config.toml
n_layer = 11
d_model = 192
n_head = 2
norm_eps = 1e-05
attn_scale = 0.102
bias = "none"
init = "uniform"
init_std_qkv = 0.0327
beta1 = 0.93
grad_clip = 2.0
schedule = "wsd"
Each number is 128 + 24 x the weight over its row's rms, rounded and kept within 0 to 255. Layers, rows and columns count from 0. Numbers have three digits each. The size before them is the row's rms in percent of the matrix's.

# down: layer 3 MLP down (transposed), 384x192, rms 0.073, rows 151-217, columns 128-191
# gate: layer 3 MLP gate, 384x192, rms 0.11, rows 152-218, columns 128-191
# up: layer 3 MLP up, 384x192, rms 0.11, rows 152-217, columns 128-191
down151 102:108114122141131120134122118156150160121119153073103148109112187126137113154096134099102146140060111144179085123141158130100130139152142138124118121159123183127111122113139150115089128070153138
gate152 094:109126098163127136140124131117126154129108165132117138145137132141134121158108141133127115109116160090113125154099145119155120141165148108088110154192146120106115083132144118157108114136072187
up152 094:127104156127139122115112111130133152115137096101163104064093149166123165073100147128143121146122146132122106100184180163100103129108110115152144067148135135149135134118112141090148122119148121
down152 090:143122130122140148160123150104107106141141101167136118142154117113139109069101114098171130129104120141130142072172165143111141113138101135109142142156115116106161140101121094147102105161101126
gate153 092:137154138162149156132103179141091108132115146116102162187140093142160120164112115151164116096124112132102107100151179083127109134180151134145149123137136117110144154142103120123112104146106129
up153 101:119151084128138156140178129082205171106117087161124148060128120141136138117143087134112075138114162140136153150120116139119161131123111120128134129093143116140127134116160119128132120092096111
down153 099:136122147103108114107096107123165095125160158151159140121079149110131114138114146119074160126118119090121122103129085116173116178151121093129108115102112158059182127130149154127146169134146125
gate154 099:140152140142121104145155147182098093130125135142139109094108133086108113177123145122118141146084123151117148100102122118124143122106127089111131107177112113146137115147143137131134149168158131
up154 097:156117133098062138117119107106158182124182123088114157129131157125158109129104133114133111136144161099125113131138127172112124098087130127120094105129122079146164138113132119136157125122092100
down154 097:136134084159119143134120111154153056155094156180147138097100085143107139118118139126182160121095117179168158121132136092135134132121152116113121136158134122117104160129109107128193111161153077
gate155 094:189139122133140084115187117124109087128138119153157158127117084165118119108098090074072159113143112103100159096110139162122128139117122153115151166094131125129098087156103128143123167191162143
up155 091:144124142100122145114111154102164153152150104135130169109109119139101070150133130128086107098136127152117121116120133131118144130144150166133160115089109062138141138155163129150134132110102126
down155 093:166144125155134130175130109101134085116110120171121135134098141098127117113107122178149132133128098153104140170166130093124141103144124102122118154112107150161077168124140096125126109139092131
gate156 099:110115119165178090145173147128130126100107139130126095125158187135124102093113128136152159090154124125143124148120119117159119114146137168140111110209135100185086146093104071110168108139119118
up156 097:145081122112145110145120144101152146128125137175114134067139142140100104088125159143137145117105111150105144137137122142116157145156123130099122121141127120127123144104110166135112169131123099
down156 101:129114114135141125148116148120142109117155117161150132138133185105137114095092115129052158144085121161131137113111137149140197140129137167161095092162134131142116112137174145139153152088117071
gate157 103:132107149116154126129142108157100164158118155119168126111131089135160077155145176137174167124110091134091132119142142091157162097134151117148143087123107177117123105156155127144081159102129107
up157 106:119115133096132121136150142145102086105144132096160153122145153144141175113092124166148125128179142112165131112134108155150102141125124122132103139136152124089087134127105070156162090077140139
down157 104:115120152146160135173095114109122113153145182107134110114134117131136160113104151091088150114159147151136098111146137093127126126108112137154139114103140173130148075138137138111089121076121090
gate158 104:140099151136151122151131145125157146143134166149152131111103112184107138110101167084096181111146107121105137125098134115130123166115122118152103115150157085104112097145083149116171177122133120
up158 104:139124153104124126137107136124127093108132124139088120146135075137106127155140148096097162097145150130172113152141074140151139131123113133077106135117120150134080124150125123109074132102159140
down158 104:119122138141130105147120113182126107123131117142083149135140090108142189162162136153106133159134122103188127120127184124126135139129165094152118103130102144134098134122157087105056112133133135
gate159 103:132108142105078107090140099098150150134168120150190098133148117132133093108087113150159170139167144106131122148125089142158126126114105108160119117135134106129122132126112123178104135115171138
up159 096:117114152116089128105106144151149148167144106106170134127189109146185139074124180134151117128104131117105093116107098148117152139126121165123126144117154106101145132119104093134085133113160106
down159 106:114149164108146106145126079129140153173121137100148120099124125100110168153110108142047121117128121169085116134141157166093127113150128126142144168110101126145113127143156139109135168149154143
gate160 103:125113176067118120109104106139167158057117136131137099121099152132167129103130084096155073172168134133087154092159156112127102131186118117132094109133112124098151140151117143113168156151116114
up160 106:137138152095097129107145144112172132137154157132145101114147160124164154119125105127145167126168129106076084108124129116126094111138117139114115124158117125151147146156128128103178148107113123
down160 104:101144137159121119155082170123147139151117154082072164111189128105118114124097086131138132149159110115128134102173137110122134095143096094165137142138114120132117147086113162121107098114117132
gate161 093:152120133138145103114108102084107121157162091151120174081110096101105108128106144175147141150143107144155123124130118136119147139114146106142120126116111122105118174106128072134100144135129153
up161 099:136125146134148186170124137097147148121149147126118117149164140107129120173147108100171076110154150129151116095152155089136117162142110131112133130142159107171135122120138131129197114119154140
down161 098:107138134182133147129105163092136126135107114102160097166144128105124127156124137158143101090126122130136126082126122109104105135158107139088097115111128124117152128107128116134122154112097106
gate162 106:170110098148157111182126166147145137120181118159128130120143131109167135114116169084112164200133111137167119116163157122130152107129145147100155108118138116122120133111141112124129080148116130
up162 100:115171152141092153122090059131110095123119121087106134141118130081110136142128106097123162121112122129096130137104141098095083125151114103161110146170150120151159139134099093103102117133132091
down162 094:107106150145133129095086103119107153132117149219129148146168075168108153148137105100144122102114144101083103124133118091073114126124106124136131137100167111141162128130130113130114116132140122
gate163 111:120117132123147129124146115144143119178112164132120105118110138137087154134067119127167066140142109113144117120077130123106135114137160164169107141077152112082101109143115111105124116162120154
up163 106:107183102117162145127152167118126095065098140108134120159059157131105113138123135121120139098085116116103121122137117112141113172110059122137195143134119111121124140092081138132137113112140134
down163 107:120137082145139164142093168147105106111094128159116138114144136136147138094142113146122132112123115149111171140131137131150098125152163137098097113095121098153152134144089154142144099158144132
gate164 102:103096098148117165127105131097137108136113143113151146105124121101107114124101155106125087096140136111153118140146112107084179145118142140126151120138091105139065155138157139109102138147159106
up164 102:083101118126107147132079116151158143152157134158112132145141150087135129174172117085127137128156101153141132114096165110081142118153101161118122123139168136129132121117110144154160121144154116
down164 099:126087158115125127115153142121137156126106147132166147149075158105089128090085148186169153105098115140091103158152095119151192124121120126123107143102153123098147140136140088107103124093121126
gate165 098:122114109178083092133167116092105154164171084152123137089157063122131107131161110091102106166122152143134144168103178090088136122109135153139117136144123112126131170105150088138137126115119119
up165 109:136102100084107116125121150152128162092107124141111138121123157105083103130094121173110139176109164094085155155112110130143134107125120049144118080138140139138150149139087128142129158122099135
down165 101:142170142142094152126125170160147086119144112123103162146150111163162138075144109094113134143139145157139177132083147107144143137171116146135135136142093162133147157160103155137128131172120132
gate166 102:141115199175110084116144123117124105153103123134127142116114132157107172088117124101144089065132130116138155125121094160121133121097122096119155089126156130109110139105143094112122093140100104
up166 098:103159133108157156153090166133140111160106103154130128116143149131105146097147121120143121146146115107127159117099121172130127165101154157165158124125127120140188135149106134119089153141131165
down166 098:149168114128152163159140153123108070162131134141137119132119153118144136095102108142115133119149099127085145105102162134139129128155107145113154107066146120161148158106133138136145070145181109
gate167 096:122145070165159138085130132160137086120128119115142169168083144141129129140120122119101101104125146138131105142074130143085088131151126114101111139111161121106148125157152139149118054106114143
up167 093:144133132158154164061122132153169116098120133127142121138112114109164104109139159164177103162153155115113132184116104174170126179132141119107125088093160132156156132124168086119161123100127123
down167 089:087104109138114136171121139125146131154122120126126126104125127123109142148161090096187197065151123120117135120166135127135092080128082145112165139155139092159137144093119149159146109128140171
gate168 109:135090132104117141089131102152131138130114096129152099080177133097130155131113136133137123135154083130161166075101110117113146143108146053127156129107150077119139122140105159085112143147131115
up168 103:129143135123123105135098147130137155116155123182154142171142151143145168047136127114117086160118167179094117145142156108161116101102145145122117126119139123139126148113121153116171118148153105
down168 102:098128091148143112143159127108140093139133139054108117111132156137115120098152124129167111119108183167084135154155140131093132123171146108164104141156127106135147123119072139146179125175105121
gate169 093:136124100126158097149148139119120134093096126095112099115129109140150118129105128144151155105109156085095078139095143092092104194124132108122172123159135143105141102067152132154131113144129128
up169 100:087161112145095140125131141122106113111148107153177126131097125124118141113149139155149097128136098111141127135124109183148128084132164111139136086155111136125120159188086086148094153125126098
down169 093:141138130165116076111118118131134111093148101129133128135148144096137046126136111132126110131146134079097139114084128137128090172146169158115149158124136144119136135074126142117123101111112139
gate170 099:138139120106136102161141138161134112142100147154161153156117135107107113122103133128133110150089112124113114118104098155152129146114109126096124137094114105112080123104162118188135149114135163
up170 100:131117112120101145097130122116101127087173097099124133106098118103182122156099156099170131122145130139145092130124136181092143126131129117163108147126112116104127124144132119128115144112109121
down170 101:076154143111123153144147118101158118126124077155115092150083165125157138127147098167195103099127108113147123082091142165127121120107170140174124147139116113116150077157119132143134145154145105
gate171 100:189110123110148145148171134127115129110146108144131153161149168120150133117163122113139126111149140101089122115160121152124096111130097129164102121102097154100120116104118167145116086147149125
up171 102:127152068099095149104132134106160143124175109065125139162133111121130130120137096119152129144170130147135156124140087154107137167103165122156148149190106126114108122082103132133171127122117143
down171 101:112164137136117146141096137115141167149144138130175135123146063099113107099122131134155133124165079113094155138089145155108140095107114147086111123175111158146120120110112139095151145128072135
gate172 111:108121131110157121158098113145122122123126132127190126132126107134126114129130111106155147134137097103093142126081071120116133110110182128114096103170149118118153142134088151131145196163104096
up172 107:102107117170133141141129100140110151130167141113119118136157149128137128101119112145146142166169112093103139122138146126126141146143126126096133152092148131152103127132138108133088096135150150
down172 105:087125101136181060156119123121114086099086100081131165175129135154133152109118093143124125129110127132127128160166150103117099109128143112102122074132101113110130140131140115154100108169106136
gate173 095:119116125144129149148083108098127161159127126175121104137119129142083143144111113178130135148135099101126117136132132163093121105119105109116124146133138148132153113116096138189071137138158125
up173 091:149140164125121120122175119158113154126087108067132126093148155127150084126182112091148128145159108112173130105157164132147116143174160136134136144129095140127134121124143127099151056109113148
down173 102:157092130169106143122140093116115143086151147131094133113108111166138104123125127135179148119110122115104105135134090131091111094142120138125111090116114145114101115152069117132104137101108103
gate174 105:162156142121122201136159104075129124095123171127176125137126131132117091100120131162139141118105122114152109131114118129133088170145088157115159135141128122135147164144091146121104172117141144
up174 109:130129069091133150124146168099098145087145114103116110164136129139107117116129108155150116158162142132142093176123143110133115131110132097136102134124098189131154107146110064109136172095113084
down174 099:109156126138169146118117130170118177156124141083140112116100126125170142142124123111087112114171123138141151124127129145142135107136142099140083089145114128126123101129161129118138135125147159
gate175 103:130138140163148102117148147102121156113146076107135168130190113155158090155101154122150129187120173119129151130128123118131155159142142113147109124091112085147115132131095133068120114129086103
up175 107:141093154182172128129115178113147112121133167170131085116154122092092143110134154142083128148109138130174137142126122128136075137080140144132099121135153143156169145123110120139128154092099106
down175 105:118133112179154112136116089156119137105112120133143160116145112145160124141104123122148100157146122093140112125133113132140125158112149110118133112148110145148135134145147156094106110114109111
gate176 104:102116108107063114083163168137107164115149092143137107089129102162121119133086147137138113148079097128131142118148132119131121119080186117160107147117145104152090137140138144121116122103109112
up176 100:107126104135130125116091163072135161152135104098170098131153121122092148132102107168156140147139128140134167130135143089113104132076123093159158141130122150119117136128085147090121133122131148
down176 106:108127069141132154094130119150115112084130094065090111152141124113114151148137161180148103122101144131143121142135187144111155112106137124101106165094164111104138161099133125114123126157099132
gate177 091:126135120162162126165163184131141137105134166116102069122124128145097152126143152115139141099117133164141152068090139123127139122134124085102114134096129143093096128182131112096140126138109121
up177 095:141125134109166097134153104140118142117127159151130135155121130129154169161123140147125130134102115139119118138150090134090167113117134117109124144168134137107127109108135110150155142122133129
down177 091:101102087102135124130125090140134165119122112167137139116138131119107129118132163099168126111120152144124135085121151081155103150116134137140102116130075162130120115101104140105153102119131142
gate178 102:116126108157170121144112135117133071142112168162115108056122119103129050129104132145122148118129138156130105147150121098142159095093157137123122117133135100133154174101101111156151109127109125
up178 100:121127104169110148163100135113157168147138090126140149128132101132123061177123121081119143114130179131128093100153135139090142144146111125120138114110124176122138112106096160168135172142106132
down178 105:125154126111137134104138114129086163120138106090090169126142116147148072131139139115119124136132112083152098118115161134146144153138143128156140135135103104124120118104180153120133134126172128
gate179 100:111143125120170122094132122158116137122171120122157116147071123132084155089120141149136131152130115135123102160130136121117137156083132143116114116113125113111138145152170128097162139151107159
up179 101:120093104093174114096155158103162092156114103090125129147111148153104171096136136103120130126110100117094134153109165112114098126156116125198169179121128107162134112153137110123142136133124138
down179 102:125112103160118171119148129115124122120159093227095133099147127157138127164147119122190117143116167115137157127089138134159105107146139111150168115124116109081098120110107121161092094090145101
gate180 097:115108156165117095159165117149142148114109149144134111139122085099145149090137128120112121159151116140122098137156133150115070131155127107094101096115100121067120083166158131105141120163168163
up180 103:131164126144105097130167135117134129141109176134150157099142144088138107161108101099130155114130089138134155135116142135117099128118138088136121115158141078124158147157149164122114097121104149
down180 102:120122113164140142122128091150109123126156151159125130102182116115125156159100125125019141144090137145107109100151124155101137129111095138141101124117113208137094099131110095110133128132151112
gate181 094:109118091117106133116109130133080124114139156139140151130112156109126128114083104145138121137177126135148145095145143118123087128122131172117159123129108120156153181140144130107112182109157125
up181 096:146125105103071133061121107116100095089166125128102122144131120141087117100144111160127136114144095083105133096144093120127162138135112118112175095145113132149141159177088110100115143153110112
down181 104:128168137164098123138127156108091141105137194112134110101170139113128143122136146143137132137135159111122118155120137141078164147098098103097143159138146075157160119118115112123130130142159139
gate182 098:140086144109110104133134114095124113124107175157203101125137175103088124101116166169134148144157102110104130131100096107114121116162178104143150095122148128120150098156161151089115120132184138
up182 100:140170122124116106135130126131129104111095128143071143118138117143149134108127124122159106121114147131108106120124128117172148122116110189143123120124168162112114170155126128143168124127137161
down182 102:122173201131112125141091087146114128127126145175170143109094127146146165076100143123173128084091121105102097140091106095120114094093122128109136088123187147142142142099153137107137150133186125
gate183 107:070142146148143131141142132117112120143117161130111110061114144139138151087127130077174116148176143132112120127138113124138117120137095137166133118157160124137118141108125105129097143123133094
up183 107:167165109183092114150126129100129122141158173164118108149131131125132099146141129118142133096110114168134122137086160123106092143152131106139117120110106168141073096121145142085144081142128078
down183 106:140098111163136134159134135101124139088167139085100119132145150128064154143106137144118113128097182121105105118125193097140139124128102117133081099121115135107138143123100143155104080227140114
gate184 101:127106109184126155109144152120172120137116148112090121117110128129142105119123136117107130108135129107131165177112092137132101127124177142098120182153149137118089114112106145125133128132190112
up184 101:127108148082165106141106141108155111131149167120107168137103129149128112114111095100140120150155141167168149128116153139118147142134123145104170116161168097120108129117112099140124139100137128
down184 102:130106082144094120114145166157120120121109126116136106133108127152135142132104111143096147154134121160153100150141087131145124140126085164108113131100119163154139151121109150107144111144102087
gate185 096:111153147147104125095109091127079161154165171147161154126137161144090129116095125160116133148089107138111133145129090162114142169150140130175185115129106112154137114117097092173091087145148107
up185 095:148122126096139140123113119104148122128144095142133109108147121131160148094137146140150061119158130117111145115121138137174132130134162175160105073110165158142157133105148143138150137144103138
down185 107:136117146161125121114159103136152112116144093214157170130144104126105118089137171133181067132135128133105104107131111074143108117158123179131152120082101138141139096148140145137142145105151157
gate186 099:139173147159144137143141119118144157138067144135124141106108135082164111110112163149160098142149107160163115101127143136110131130129120112148132112102130112112154167125160131086153192126132111
up186 101:136183101134110106111128149158161146081170147149169152135135107109090118103166132144115094174091155158111167124172099109087150083135105107138162141111102114097119088102132090162125144118132092
down186 103:124103144109112174091144149089108116139103081094130161161134138097112130138090086107195163134128133096119116109156156133130090140130098115140133094123130107147105111141136146139103118166152124
gate187 102:137130159141139139123113173158107082119106148119132147114138154135100139121137158144136136136109112121137106102136117158070144131096168121133128153127142134140099141130116066201135136150139116
up187 100:115135119131141085123103097093101101135119118122119149146163114141168132126154136175130080103136136099144106136092079149127143139137130131137114085098127166123144154151126166165096110109152089
down187 101:112116162136120107155138163152148103137134125082102158113146166100088121151179138138096146124143161146097088099165142137138138155142113184146151115162137123156121119150154136176131134132164127
gate188 102:167101090111105115095100183134158095150159173157129081099124111123109157116076135092180140127169115100135134140099128121075109150169141149131134116162120120130134078076131154153109147156154162
up188 106:149122124106107106087112134149163137079136151106122154133161148102120154138148091128133121136112139124118117140094086119127141100115131144089113117173126084130135111141155097091119132163137070
down188 104:123132103131153147109132138144106108066133131099114159150127113130098172099180110119125085136104139146146139098148116181123171100133134146113142132090134089137096100111079145122104117134133110
gate189 100:140104149188121120135130184116130123138102156145158088131103136114123124137087131120122180144124187144149130086126132140116164123106151126158121131128128081104168122136122114119158132119157124
up189 095:103111128137106123085123142139127147141146168195167161117140139095146106116127076113102105123082142091139086154124135151137112093158114126129124126086134112087138106072150139143132129091136140
down189 099:132139083087136108103163107158156139135146074131122137094139156166121145106126107135139112129125102130083102109126154091149089145110169145115157122122154129113125107156098110129142087157121129
gate190 102:120108121161154116098117130147134172140115151122136099128110151183145158107130116140155123127118146151103115110151097133136107097128137102148114128163141079138131141141141186104101118118114143
up190 103:150121129116151118107149111143176111147117141124158144099092147118119158107153117110120136114138145150119141083134115108112168120134137093129116116132084111135141101090139139157132190157101116
down190 102:120101104121129127136131100140125080122106152090148089119117114083146114147129107155110108113141128122106136092105128108104101145119111160169107178134136157073143095130131111136107125124141104
gate191 101:093136126149109140159126131160127145091118169123143118101105181153152088114103161141123145148115120144138139151103141142120124100098158152148150115105095130099134108099159131086102146147123121
up191 102:119131112112143098118135167107107114126169128154134114169109119068124150137159160139130140170117099163137113116155168125101119119116149108152159154137181104115115143105159096116167119111135105
down191 103:139125125139137130119130134113124146114146092178135176102139119102173112161109140166144110124140111158119138121115155192172119096084114112123141103115111130161124163165117104119140182157130108
gate192 108:153124165135101146123135119164121126137137083150130152114107170158093099120124154129152154114107156118155095145144096087141126110097154149151132134123155097148127114154118133129111150105167132
up192 099:113126143168169132155136136117153132149134134107129087159105132124140135108095132135153094130121106108180121143092116099155110127158154119116127089126129144140126132119155115118122129142179121
down192 109:142145159112120127133111146100105109148143135137107162093131135143094121127082131136130100103107155105122112099156116127142172158129131108139152137131155080150172103094152114102110141090125125
gate193 097:123125129153109130079105129128117129151129117132071125137113119122117117113145120112156139109138110116125150126121104072093117131112106111173112073141114148158115152096086107138156118158118149
up193 095:138151129115185096150129156127155138095109105166172147088127132117126140149121154138123112165205138156110084152146108076107111102159156134100171149095112167150122154143165131109156142110085082
down193 100:126145130127137134137122092131092143128144104169108110098103152138084102125134126116121099152166129124108117150132107075132117084096096110141129122123131165119102138193112123161132133125132122
gate194 103:126121119145107115144124121125133126119137132152114134136172098112110105098142159139101128118107125096141147126122097078074122138107177111123168137120132159131101141164127129099096122145126129
up194 096:106141130107084117185124184115175150127123170154139095131149160129150138187148093194121129149154127170087170127120116119098126160114138147089094119110134140127113141132107097115168108144103122
down194 104:138153151184158074141169124120099135100132160160156187167149147111131137106142118143123111142149137085158142119131138120103123114164166104111127149103106121094138106148109091104131140136134135
gate195 107:154171095183132144101158116141134141145147147101139112095128149128108158136092150181167148110095143134131119137140135119184143121103112174106106153114172118194115132115137102097181130107122107
up195 102:108148108128136129137153107130142165118142097093128087076143109146120181109125175171128135096152112107109144141129131161159120121145125108169099137105159152130126117151118076099158158071110134
down195 108:153142103122113193144164132138152108166135124087150153127069130084173158127144155120075127098127106134119124182133160161121162140132133121114111149138125119178131136078121128111121105102116100
gate196 100:087123148153160122092131181084079105118116125130116125120101148125103123123130165157116119135137113190164115149142101131164094093119177097131132137119143123101107171117141146138112130127078134
up196 095:161098111102142151103124174141110113164153119155125137120135117109100141118149111123126097126110129135172127146150131096115147114096110090137172110153131119126075137118122163149141142131142119
down196 096:070146081137169118139102148131126143126184148105106128091118112111158125128123138079098138145149122110166113109107114133125141086142134139122154103108117158135089153168101117110100133117150105
gate197 108:132120149134116102111139144125164131144148153197160134129090156122108146138109135114142090130066138146136129150181121120093153151079100109152123064102143132169089103124104130071127108160122132
up197 105:134151133081113164147148125134100110127097146145169136111141107115099154136108127111127177126140095126112127131120122137141093135125146123096156161138126150138117105142164118127130150139091080
down197 102:120114121152150118099093131105108091126111163145156110117114134144129114114067090136161132092083120165139104111108159155165119132126153123122106146159130135099136119134171120148087113123091085
gate198 096:154133168123075129136158123104085151172122097130139156134094127118111124138155113146124154118178114147166127087131172148117134171151123102164072125151152089112117134151143127120156133106125104
up198 102:131106133134145144111107129112111134117137115153178130093119111107203136139116146136090131084081126115131140196100136141151150116097112102110146132168118127133114146101153058098113165115137151
down198 098:105131123115125144124104145109157123129097126150121139128125130125138172145123163139102070099143132156136094128145137113133094105102130126133119107108149123095132135121097137159117166133106155
gate199 091:130128131115143118127108086153095115107094107126111151166118129116137112121141138130155117164189149113132120139138129156124164105113133110108137157114089178075137083143140122162133176149132133
up199 093:113149106152117076141118116122101122160080104133125120138154142120140090109093107105120147165160121109112119118133094122155107175116143120087149129147125062103076128129122105148153126110133121
down199 094:115115161121105111151098114187132111148096162068162142121071093146098124134079146081149131145143130132124161134111103159113133125125119131132169128142176145130070088116099141171141112117110158
gate200 100:105090190182160117126176137108124151123060174077098129126138133112143137134173113119143121147134147111107127137104107133129125177107147131145161132147156109150138061145145133132095184158134142
up200 102:106108149146114102146098105133136160120077115101126154116136128107130128132152084160163120138133098142084103117106123142148121116135144143113132102113150145117151100125084119142118175122124168
down200 100:133159132088082123141136122095090136116133162068131155088129148175124129125146125120090189169121117101191126159112096124166110112129134152145135116138162096133128117176119143095099094139085102
gate201 094:092114142134153121092110168141131099131089120154106140092129121106115114143134129162190128126153122148129094164144113143102140211149138150096132123123123099131153151131123143088155135095107171
up201 098:185127170094118123142120131143102170166129102091179134109169114118139181156097143124129154148127163109117124175147127128117125131124101127159193143098136149155158155127119107150113145125130102
down201 098:127154075157166115097103174101104145105122149151098086098167128193165095130113084111148121155121136101159142145130144144122133100143112134148135139131144126140082112088125134095062120117094143
gate202 091:115139109125114145100154129091132150144104099147164144110152149167118095132130180109108136152124138114139130163112141108128091096135168145119193162120120130147169121119115091118122142100120109
up202 098:174165172111058171119118122109111125154169117091128131141124162118093173124130206128133168107145137139096143132128137101146131091128123121169141116113123169113147161125125127126099132110065116
down202 097:150139175114086145127139088125127110127128107139127133123122116120105137132126153097136163141161127124146146105127140091126096151139143121160120118146116107097152100140155145099139140137101107
gate203 100:111115123117148155153161161168117115136155173122123155099138132120107111115132089092088121149179150154164109121103110098129111128138142133162154114104116132122143129125133135166138139127107146
up203 099:142175122088115120150093120139101134110104114142146098126188144106112147110136131167121127111147090133090136101143140114131151128131128140114152090148165115093164096149132108136176164100121147
down203 097:138145121125107150099143149143199164146139113142107114138109139144164125144139123158171130114133110139079141135158116142083130124064124161155165088158154128094142139141129161129147141141137141
gate204 099:122129116110163116105104131100151150179131130137143184150137109143127160140134075143151151176112133134095157146093186085160113138137116097134154092130118157123118143183092100129094129134150097
up204 104:127149130102114148150143153123134156128114167161090138113115103078123145150092120152117182087160122110113132118106142123127130176153160150153141128099115096117072114129116152088113115144122091
down204 105:151135109085140172100117110150142115104111129132121115133088157130118103112122150148123104113120072134132139167114152116136158132141130108125117100137130162095137117113157161088140109168142139
gate205 097:164098144098176127106151153104098088122108135173123142104142144104171145054121106113101110099151121126136129134142113089094160157140152126148127137132123172145128127157140141159097123132146108
up205 090:149132110106169147140099099164159113114131084168099134142161178107151101088135101109084109135135143181113138140101122114132163094083139099126106145123170119124124130162147105123127112123119096
down205 093:154148101143136122062148127106110114138161136115160139140138149123098125095137173120134146196150132143118081140103169119087130139090135101111124110150110121114103141101155129126100175187186105
gate206 091:119131178178115101124120143108143093091098121125098167095112081080077169143149142096138143127116116103087126120092117104170076151067136124116136085147101134166106164145116124131131151166150123
up206 096:109101131091180103143125127148091168132175098083093109172094148189142123132130142118139138160136107124192136164189158097132139100147095147087125119156125106156152101159157134112119113127110124
down206 094:110162136125141158169142127154146163147191119153109125139115141106117141104146110085094155121144127121104150135062115115127129135131138115124163106134141159084107122121116173115102162093145139
gate207 095:142133129105119111128126135177131111174128144201131086112094167108116168135121141122125131146146135159127105117123109081072067109112131104127114082113107139142120145118119137128139111123136132
up207 101:131110143077121104153126118120119127140121162078181111137104132126108149169134136122118177118188131148051061155099106079161106143146145122115089118117090153112122139081116111101100161081119135
down207 101:105111141126153104187091164183124127122134134148138159139161088121144117135060121078106133092160104131124099173140115136164133102139113137148156120122145143105120173145116128104119143157116118
gate208 099:152131147108139109161108160113150150087141136109129140108112099137144133114091090103130165113125115145100139118110114154122131093122151126104148143100147160113165178138149173138146174143112138
up208 104:152121158142146173130096140164197121093132146124103145165123137158143124123133139121131120156108146099136136118133131171118122175108167134096107094112151146040156113112110125112132136146135098
down208 101:138165111102070125133098152146094124123148084078163160125121170137128138133124152153090159144119131118155152139116181098157096119108071078136089088104108150139129117137130107139160086092111111
gate209 107:128098120114129130122126067118117127123119104096152082119114137172124075165094123132189136143144115135110109101105159115120126136116113087138153109128149077107125139100149157122132154153144149
up209 098:125111121143140151150159116108127144138128141125108094100147149050162102157143119114121144129125131153109124106133121179117142123112072115141095112084083119139128110131099172097112121111123130
down209 099:136133160167132163145168144117134168147099084165123137137145128105136129137122151169124135108071147101137145141142133102120109148119129104092121147122122103125168117144129093144157122131150135
gate210 101:165146164119115126140129130116079116099084142163133142135061111116093181166131172127172136080091134152134128127128117109081096101098123093135120162112129159125152148184143141129102117139102127
up210 106:126116146145123114101173113140144110132113108107089094133144121141123126091124106106099156165143139145127117097152129100115071155170113133081118116091119122152080138106169136142166135120128125
down210 102:110135107135133141095151148152161131124129121143152144114133174162139103120121100116134079145147157146145133150146093146134073145126108123109116062129108078171103139124093122101150144118099128
gate211 100:135129108117134120108136129128119121131176089158117145127101118170130151112117117093147142110133139142160109112116171119128160128148131136125124100136092123168113123166140146147103108213158163
up211 101:143095095164141149123147169126102116121070127150131144158062154151154141131105109096137141152102117140109163105127123163101132146115145150123154135117094064087136099145182127117148134113171158
down211 097:124158117139139117109142147106125107091160148200120153143100107095121113090139137133148148130109141075161137109108130109143131099113077097184131137130140104132119106124125121155083110088096123
gate212 102:132159103136161132116153145124099166125164102128138120119099150140122135103158156153169162150111111106124123132147134146087053119141123107114154143158129091138117135096131141166113118124101127
up212 109:128143099087175124109146132150120129116157099128118112085096105151152141130152144115123157079149164125100141144117138135185107158127121107113118145156099111086093091109124140077139116080132110
down212 104:107162162164099152110095126136170176138125137133167115094145057159114127108130103151157107111137147108090134088149129113093129124131140134127154133114154134132107092128140148138139181120173123
gate213 101:103126136129124134174113135124138132098143109118115162079110140138133073108118093157118146137158098135148105083138101100131139098118136147130104107170085120144132159157105120131142094111131141
up213 102:109083131142144147139110102114104113171142092124109120156152128109144109109070111131128114123135057145092143103149143124149161163166155125140130110131153164128150155154119140148130078131147150
down213 097:091172115149158098123097152132101186084125132138144149141127151151135113104099118123119102109157151163147112153169147102114145119138129156179123088119134150139164112103131117133149110131178191
gate214 110:115105145107158132153151154136093101153110152126105157132103096165112153127109171097139142152122080112131125097133161129099105133142152147158119093151147137153090161125112142122152123095139112
up214 103:176106091152106096144137083114125160147163104108176136089099157155126119112120171138131111099145128150134124112090125105158167109111121181166119132147127178124178156103147128185120123120111091
down214 101:089187104088116139103125106165101161110124090098128145159109138167072145106156131140147120138131077144155125165119162136090110138117138158127112105110118101128160099142152157125119141108109141
gate215 104:120182109121141145142120114136156149101132169139100119118105119144180108092122139155149150083093139121113090118173115150142122108109105111157111166166128135150160091079128118174118127109141135
up215 102:144147107140172107108069123141119129133091125105142150088132156177143142099110130089116103084107077135136159140096183146133121127122125118130110142157160114100144112135112074126162155155142088
down215 105:140094188128118138168099140113071087118124100122070080124077118135132174125146148145201136136107078120055150139124132121090125126114132122106102134091153131096123113118146132113141102174169099
gate216 100:116097136154149095123143155136114153112107151136156103122129164100148119126132128160121131165097117155120108138117126113123115103128122099144135112101174107129163121101120159071103129126143106
up216 096:089180126106129145128116098125147101181190120143093131119126126139129085136109060128106136133127078123144143169140120124084167131129138130138107138159119071161150124122124137132119107142160146
down216 098:089148162107124132130102105149107099174158174191180124132151126113111111140145110143113138107125092112117108113160092131121137122135136099114127114170140101132122050128153150115163107146129149
gate217 102:135111122122090133153139170133101144144112101133162123095108094117134109168155108126160119115137122150163148100119126101144142095109101089135157147133094114149122128139196099119149154129107117
up217 100:168186139151159134162126172127144123129123178135101140124148096128102150136164152117126091098128112110114135163146084112145138125146111117140153068098116102128137146133159119174100122154172101
down217 092:104131163080141154114127120100109134094138153151109059120118138103136143117101149111111172132156110157132150128115130102118137089095155122137138132147152126141142125140125104112124144109150101
gate218 095:168117136141137155117087119155129067110135090154084129118140115110117092162126159120110150170168087137130094125133093147092104157065121162128087148126098093138117128147135176104151167136112141